From a checkpoint of a small transformer trained on Wikipedia.
Size: width 256, 6 heads of 64 (3 for keys and values), MLP 704 SwiGLU, vocabulary 2048, 17.8M parameters.
Architecture: RMSNorm before each block, no biases in attention or MLP.
Training: a variant of SOAP for these matrices, 3177 steps.
Each number is 500 + 25 x the weight over its row's rms, rounded and kept within 0 to 999. Layers, rows and columns count from 0. Numbers have three digits each. The size before them is the row's rms in percent of the matrix's.

# layer 9 attention key, 192x256, rms 0.144, rows 0-191, columns 224-255
072:526481473491513521499513507522488510549509524506518524490544503487516465513446536454492498424499
068:531505497526516530510536474511506507524432503527458485511530529507488536505438462496509503487460
073:478505471503518529485499547519475482536496503534530484509516484485492503507468496499493541502488
075:510496503461515515517502536525470493559538532471521481480475529493524487427535476531491470461499
083:467504520473488483522469515534502478499505561512518518472479452512518493520506543493500486501494
085:488458474482503520514487562470483466508544546500507503524474483471495473500454525470450481487504
072:468474491513495481473475508502526505486489525545528496456494456507458533508425525466527524483504
076:489529535518524499505485503487484527492510493518466464506508556563466492520500490514570550490481
090:515500518532458502457514504492540489512480470475503485495531495454494527500509534519493512463540
083:477501511512472513517490514537459509502514524504548513541480483491515522501455520484546484497491
079:537506512484490527450438522482520513483472516487519544511504525455475511503518489523511523490475
087:489514524522464472529490483476512473511419429481508517500523500477518505562483506535474500550498
084:495505512497484508521557510495478443549528519506520525516528504492514528496540543552501502499532
088:532506483514442515486506506526455476482518524555467535505524507548513492507495463440553546458510
085:509521487484528517558532499495501503477474502445494494489515460494493491464509521515466463506507
087:522483516496471493488494498490480513505481512492488504466539530480467490509462466504491513492539
091:477491513499492489460478516514468505501547490480511503499543466482482511547524461483504474520534
087:526497513529514496473461496492480505531484513462513486497502520453476516492478524485521523479491
083:493487512466463512509514517503504512500508499513521541501490533468522486487495566496474513479473
087:466529481536495505508455503530513510524512476521551519539519508524498444480484449522522514486520
090:512495480452528459486451510488498486504521474498545517461499498490529482523473522478501423485507
085:498469531443536508490500521518500508519493509521518489518488508478540512493505497490517493504517
082:487509493533514497525521479553493464518490508512500488499497518517493478486542527530516530479480
090:482495535472509486516513550518444491493441458472447499513458477512471523489487495504444494503457
087:487511491436534507490501473499542522450498451520531496491484518476515487486490544512455503487481
089:512511505470487502500472455484477509433460534478481522492486495534473499459515503502510496545487
088:468460474480476488499469481464482481479510514523506470529486476501465536498489527465527514522479
086:509470536522488536481493534473514548527496479465561515494476537480477507488529496527462475494502
088:515505523516480481500453518466480506509504466546561473466465523515527519504482476516464519540517
084:509436506572456483537488504485549476516476507531484491482519462486497502522493421513482482477461
090:487507516517544537516449477527496477521490520515515535480498493492532493513515470505531471479516
089:490468511535510512546503515498462492491524486531542504549535476520495503512491473486564488508525
073:514525492530505499495521476485503504527466559537473498494507483529455473489478462478540493497501
068:516562470501484512476501464524467530524471493505487496521494513462513505482521499526548544494481
079:521517480500499502501543493489522494487478513529484498530496534486519488480535518507476471508532
073:522482483522507504501498461492504528499533510512480568514527481516512513508479515524467460494522
078:531491486494467504480521547513519484507466485527512500508575512486513510521509450505491486520516
073:496484495488484504499565500478464514502491496489473508485517530484467482477493502521497491477476
084:481486479511509510517499490463577446488470514490463491471509490489510499533478515512479514572477
088:463490538471490500550512457495551468516475472532514486524488537473497506485505533477487472522499
085:531486496492498480459504493520497537480448510486461507412500520480468505574474530521512492530503
091:537522467538516505470440519501524512528479530495517507502501503485488541477512490513486505479520
095:492493496517526529469495520511478514526446482522505522525506476503538490487493494540475538504486
080:456503510527512510495484508472461509511481511483541487498492511509494487474471484507519506515488
085:484480520504513493511505507486503460499491498487548494540499456499510432501498497488471486475513
093:520532479506555460485463514507499522451497528517485524490464487535517546523505497524481497515512
090:522503508548478480465485550495501478525501465489519489511506479535515521563460467531541540499462
080:495492482482467481498506508503472488460520494415479466533496521507504521521513448541483523497458
090:510529490449542518519526496519509536491492506510481515465533500506506501496555510505554533524494
094:524556524465538542459505506446537530469482513479456517490465519477482506504466512512534487508509
082:440494469475519466485556497531486500494544498497485493502511448516523547516487472499501500521489
085:447525550533487512539472513523503508495498490471471495496551539508472491517475521504482498447482
085:528470483484497528474539479530494493515506512498501495524499477462493516488530534539524542531499
090:485489508541514519552495492509512499479564484524493487515501496488557491539488546487507505490466
086:526534540511529490458506506517446513518501450497507516512513473499484492528471499552517551515504
088:539510494484502495481501507511501478457491501485460496445480522486532477522537503486466460486505
084:482500508487517490506483514513511470490476521532489480493536543472458514495517530532530509476497
088:524520459484524501491517515511519489490500542500540487470468484501479467481444482450452483507518
087:490499448556470506536550490503530516507496519528506534499470487447532524501486484471504550494484
085:504497536516507468530522493509485497502512479524502513543479528508550474508498524497518483492493
085:502523530524490485533478490474467495510503489486466495485466464498554500500471493524498486502497
084:531548501539517475466477503521529473477519476522488532509548525483503487537509471518508530510464
086:495514477441479496546495483505512529504517478498514483474454468470506531541515488457502512546481
088:482477507506550498491518521522509508507469481488524540551475522512475514463495538511463545465486
057:474500507508516529508510519445531516429519455498492513512478507463508489510517479500494526483493
055:510484505513520490495509545533497521543510463503483433474453504510499496492486468517436513485520
066:523473522514522473477539537487523520538466481501470488468449544533496535513531498501517509515499
057:504491522556486527487461482530507464516528509537462467534466481504510488459481517496521488464464
056:497467532486445477505466489467482527485467496519494537521474483496466515462486548489487470527500
056:568507530535471507516448537545473522472513482516469501558458530460514515500512494462485509551495
058:518523504482469446522504464520499467483469522519543491474436532515527470467496466471531479514548
054:459468483534555528497539528511496502466471489478545542471495476473477533475473530508512540484478
053:533512485487479511520489496502489484536473539482474467476528481481499504511492529526503494480484
069:499481524500525502518554512538516512462474451473502495491504538455505508523545499522529504511503
061:479504551467497492518484510533525534500509464464489420508484561506518495513505454481473501530488
078:474500485463490490467501514497498490467478503526542487502498468500524517510518532575522520517499
075:514538483541505540517479521487488498512470562493553559498555503501519511451461525503510511510460
080:485488485490528534500492536517544512513507523483457538499516508524478534508473476476488488492492
096:509472526487513474503494492518524485513601460493482501502449486552472469536505470521498488466535
087:538501519454483499508492467504504500552476463516496497531525492479541496484508454448521545491522
144:510453520481485490506510475518515501504486451542521489503461487463519482514544493485495506457533
146:541490497519468467536533467468459544494543479482516462503480509459495515527491477485496494510500
142:533502506517502467488495569448477494502481477503540558514545511517494552518524493499528524496519
148:507507473472469497479494559520513509517520520517500477519531553488498499486512477471502530508524
149:486532507500494504502493445483473501487517493492469502453486498485492496491494467435492491506520
156:509528536463508480530458475508525493483510462531452492505494516503531510487484466570512475507502
157:502492544479493516513525541500455507487496499487480496539487520539507516520470462530493506573544
147:465486473512514495484483484486509470464524534544546545462478511477508497466451563531504504528491
157:505525509478521486540499535475520499512486496483502517524498506480513510482564471504537502492550
150:511484456486499466499489513487533517516477491468508533506491458448501488485506415483511488508486
151:490487493517483497506505507522509543500499489479498477501471485499504456523543543512530498486529
152:559523467512490512564440468546529474511505526469482443525493505490473453510469472490541476521440
154:483476508525480522504483492495526492486481487542485512520520474474533498515491493459513502487523
158:495500465508491487501537474477528472466453437489549465506469491495538492513488470454457469498504
157:521522483524498503472503516517508468534474491513490443488506487488516514475520541493464489499491
154:521451520493505477486452560495528491535479426531485545456466502509468460472480499499545487499526
067:497510489479512446530519558509510527524512441509491438472454547478519524479557514462505460461529
059:486502489491494501486502471513476488482491508542514514496495463484449482466474541492482483498509
055:456503526487517496516515446553520474518508535538534478472498479509518505520550496505509491504490
058:496519491492495546484492473531466474475499483468550567501498472498483490501501458498478526496462
057:556539503427473503477453517463512515510510479528516507494519549463463464446456487455502473519500
055:523517470511467465468453518498597493513524453546493484466496517431460467505524479495490432549485
055:509547462534522496490496518500517507521526514452509475527525529512511511496460503490497549512505
060:514489486468465477455481497535494546494535467521551524512467510502528518538525436512522490571514
061:438499519489476517512565440519502500448472452538525528510507468476500475477486517473504544472493
063:504492490466525483519472527551521533496498492520522438500491542486521509519486475484509494554496
072:507503470546508536491516508481469505530489563517505475508525516461475479480461530477512508452467
073:505467528490507453515485544514528493468558461492484528525437477543470525523510495527481513567535
074:508516562448540500541522464495489531481459474493481511514496503488522479521507512484481524458513
093:477485485511486504484540536526537464492517488481478433515536501505518511513478514477486482484485
096:557484456491467505482483535471458485496575496507560484497529487454527522490513499520530516506480
146:507495456531474510513539547544556472518497477525472490490507524513493513485491488530545500487540
127:494492501504501514481491468499490505489448531520451515457477506496478523509494500476498479534484
139:498525519510518482522494520513513511498517531499519533512498530513478511499489466514460487480524
146:516480511467476522471500495484516514461510529499473509517510479482483506504530471502509456486493
147:508498491466482496497522444532498459504417504491503470502492471455534539524468512470474505492501
151:525487525482511522551489464481514441538474503526487551492507515544461517504473462525534469504514
156:489493503537506534505510501511513487511515518482496490510526492453515519525554550464454492478478
146:497493521472494554511465480510483544517471480471487495477456536531507506506511501469481542492492
152:501515481505487532467461514456531455512462487491489462498501479530509470536498434513481475430536
143:512513500536488531497538486535495498487507534495499512503505482508534496493434544504512494544495
154:506497509456493531506474487510548480500497519512486517492476517515524466500482472515483501521510
150:510522488512517488492522466529519520494492516553469454512468463478455504508529482471528535471513
149:488487487522467494497474534483459521510458512535478493506478481448534522509507513525521441479516
154:521510474518479530527516465515484566522468478502513534516494545548498457515514543511482476506534
146:495531498481483480510488549519544507452438479509507440480536475476518476496461474486523490538496
156:517496509411462527505522537549481473464498516500524506511517513520504517516526531527484534470480
149:450494535520482542468530478500469475466491503499479506507501501533497504487482505487540470497513
077:524452454468484500545503491491511503428514529538544535524488508492566508513479514485505483476517
078:485482463504481524469507492461527530498456525513505512513466538490553466544484527491504470505494
086:512506481507479490517503485456480483519478459527494474515508521512494485528470515470481497549485
076:519508555499487486547497517495537487513513473464534498466523498537490493511503497460518520527497
081:443485502553515525486496513515554482518501497480516458487483501487473462515495480492478513479495
082:500513529510514491463479467489494510506512507476484481535510551505450521495506508534502508481508
094:517520522500528502484545496493503503478546503485503515521538496497518525451499489529510540544520
081:490499496524499520521490467474466549481499544501520488460480498514515516499495540476505511475520
102:492531523506495498457496504523517519456500512536493530487497512457486521495483497510520569517527
089:510512524510505504444446510501508526507486474507486514513520467484492478510505497481497462519571
101:519501518538505485507548557456488481482536592556454474492503493503509506502495508545534505494501
098:520476498516491518533521497509506438526505453513501497498500494457502474500539509525507494505502
102:472483507506498488471452508468536478473513481494450523531510501470465491511485511474509461519479
102:491519479534489515519540501456503497573525486465509523506505511504499522483484476471499498491481
100:499503524505512489502514490503520509520535512525467494429507494492505465551547512482503470557477
089:492489492504479489501526496481528483502501490466475476504500484455472503498463500528505460496504
094:508510509440519489527483500494492503527484480518456494538505513527530510515503550475491500514535
096:545496511473493499503431522530500471515525479494477544480488522484475539471498519521509448476541
100:473499435543516460514456569513538484497530531456476503512524445546482506508530457493507485452526
098:477498463500509517531477498531510490448559540508499486501504497466507500474468548486473508491494
094:490516496488477517497470532518496507542465510538499487510541499481515482463443471510497470532527
100:483549526493499490483524490517470488512541524493498518533496499510456551484479478481538519523467
103:494500510485517489494485566497511568502533479446497498460527532465508513515508560508519516491486
100:498505518501485528458501493511483534492474505483477493450512522496494455456507510472521537547554
095:489471526485511497538569489468470536523511497493542493537516481472511472475489458507503502506445
090:513514475511498505450560504472516496464512527484511525493499486487457504511487496515483483474513
096:511504494493522488514446453514477541470487559463464483529503475538499515481455451508456487555528
100:526503512516478531516532471468488503503501453462521525556529565471482515518464561517513496513476
104:468523518485466486497476472483469492510541506505500532554506494489478510480471491515473519504494
097:535456507517522488502502505559493515524474478475547495504486522538470486488490499466502518536509
097:494499492488558508435512491496544472501531486534533511511486487533507516509502530508515502543547
101:548512517447491522494475514481507519513493489469528509562495492465505529508474512495476480510496
095:528489499516515485472468495533521514475529537483508522475526465503497516462494456541508503469474
072:544506532478494491467507486505507535552482490481528440542504532514472503520484477517499494527522
087:511496431489497500536470499521481498460515528555511526504510488497498531524501481490507511433486
079:491466506503520493570497482532496468448502508507503528443462502493499482510523562505493501496464
088:473507485477480516453515516537466518535425489480492485495509524483487458474500460480489493490551
078:459475482489522512485549489505501513519472486496510482542514483517523486535470493497502523521495
097:513510483494524517502494499477501492487485498526476540506506521499575544510508488489539470511543
088:515535482519537482506493527502458507492553578437484522514507494529491508476519500530504512502509
094:530467450520521502470505494504493526518480535464544486503485523529470512524551476491460502506501
091:519501518480487525545537499500537493516500524525506491498518489483531484484550512440529492499470
096:543486546476485498519473543501470498494456451475502514539512500501544472482530509503507480504499
097:460496523497462508463540528503491511535516492489526463509497509457462525464463497501527487509523
100:495523506452522513514519465528513467445485501468546547529507533484494540507537534486508496546505
095:526506482496506479490502526514515530505512536499493494515516528487506507502492536528516474505492
105:501512511551488505511448505471456466482478491532498528495529512524519493481532520502479523491455
111:470522463500492474454486472517512516544489532469513492519491537538487497509476493479503514519515
112:504492467522491491499492509519521515537514489496520481467500537499503540518487459538495493475500
100:534485533517449484520484506495482507502501524513506486551477486446507523486543503549486483505536
093:526468499461461517505483494481448506466567499527536458497515512516479493552514493508526495539507
101:524486498461489514507516496505550508461524514527525568445476506521500505486461508497462485474504
100:529486543474542516547467520435488506512520543478498520498487501493506531521493522484484499481505
101:464466477472498496499525533481476549499501481496485489504540474499528516506460479497484502472440
095:512483530493476496489492527527460484456506533482509493525500486511483510453453555560458481521492
101:460512512492515525507482547510487502507470494465502436551517489517432484501528509519481512498523
097:528511517493532469487541478486454492492514563512493492520464505478465486474489505482455502466473
108:460494503532493482492518500502478498534481493490482474517464467512497497487451514486489491519460
098:450510462476490506534496515481466476490473507531510527476522528459526532469514489464503508502472
104:494502501518498507515488502489491511497474536498448483564517509502526522523467526531523510543524
101:518495487475471472494512469518512455452500507502534492486468537471480538516522470509486486487469
101:443546540506489499515554525486483493472505518506482494484526511488492495456484491449466535494507
099:516515509495491525546523505476493496488487527475486507525495512515500505515508531528512458504460
101:478477530504480501519520497459507495512459469492555517512505465500530510464524511477499498531495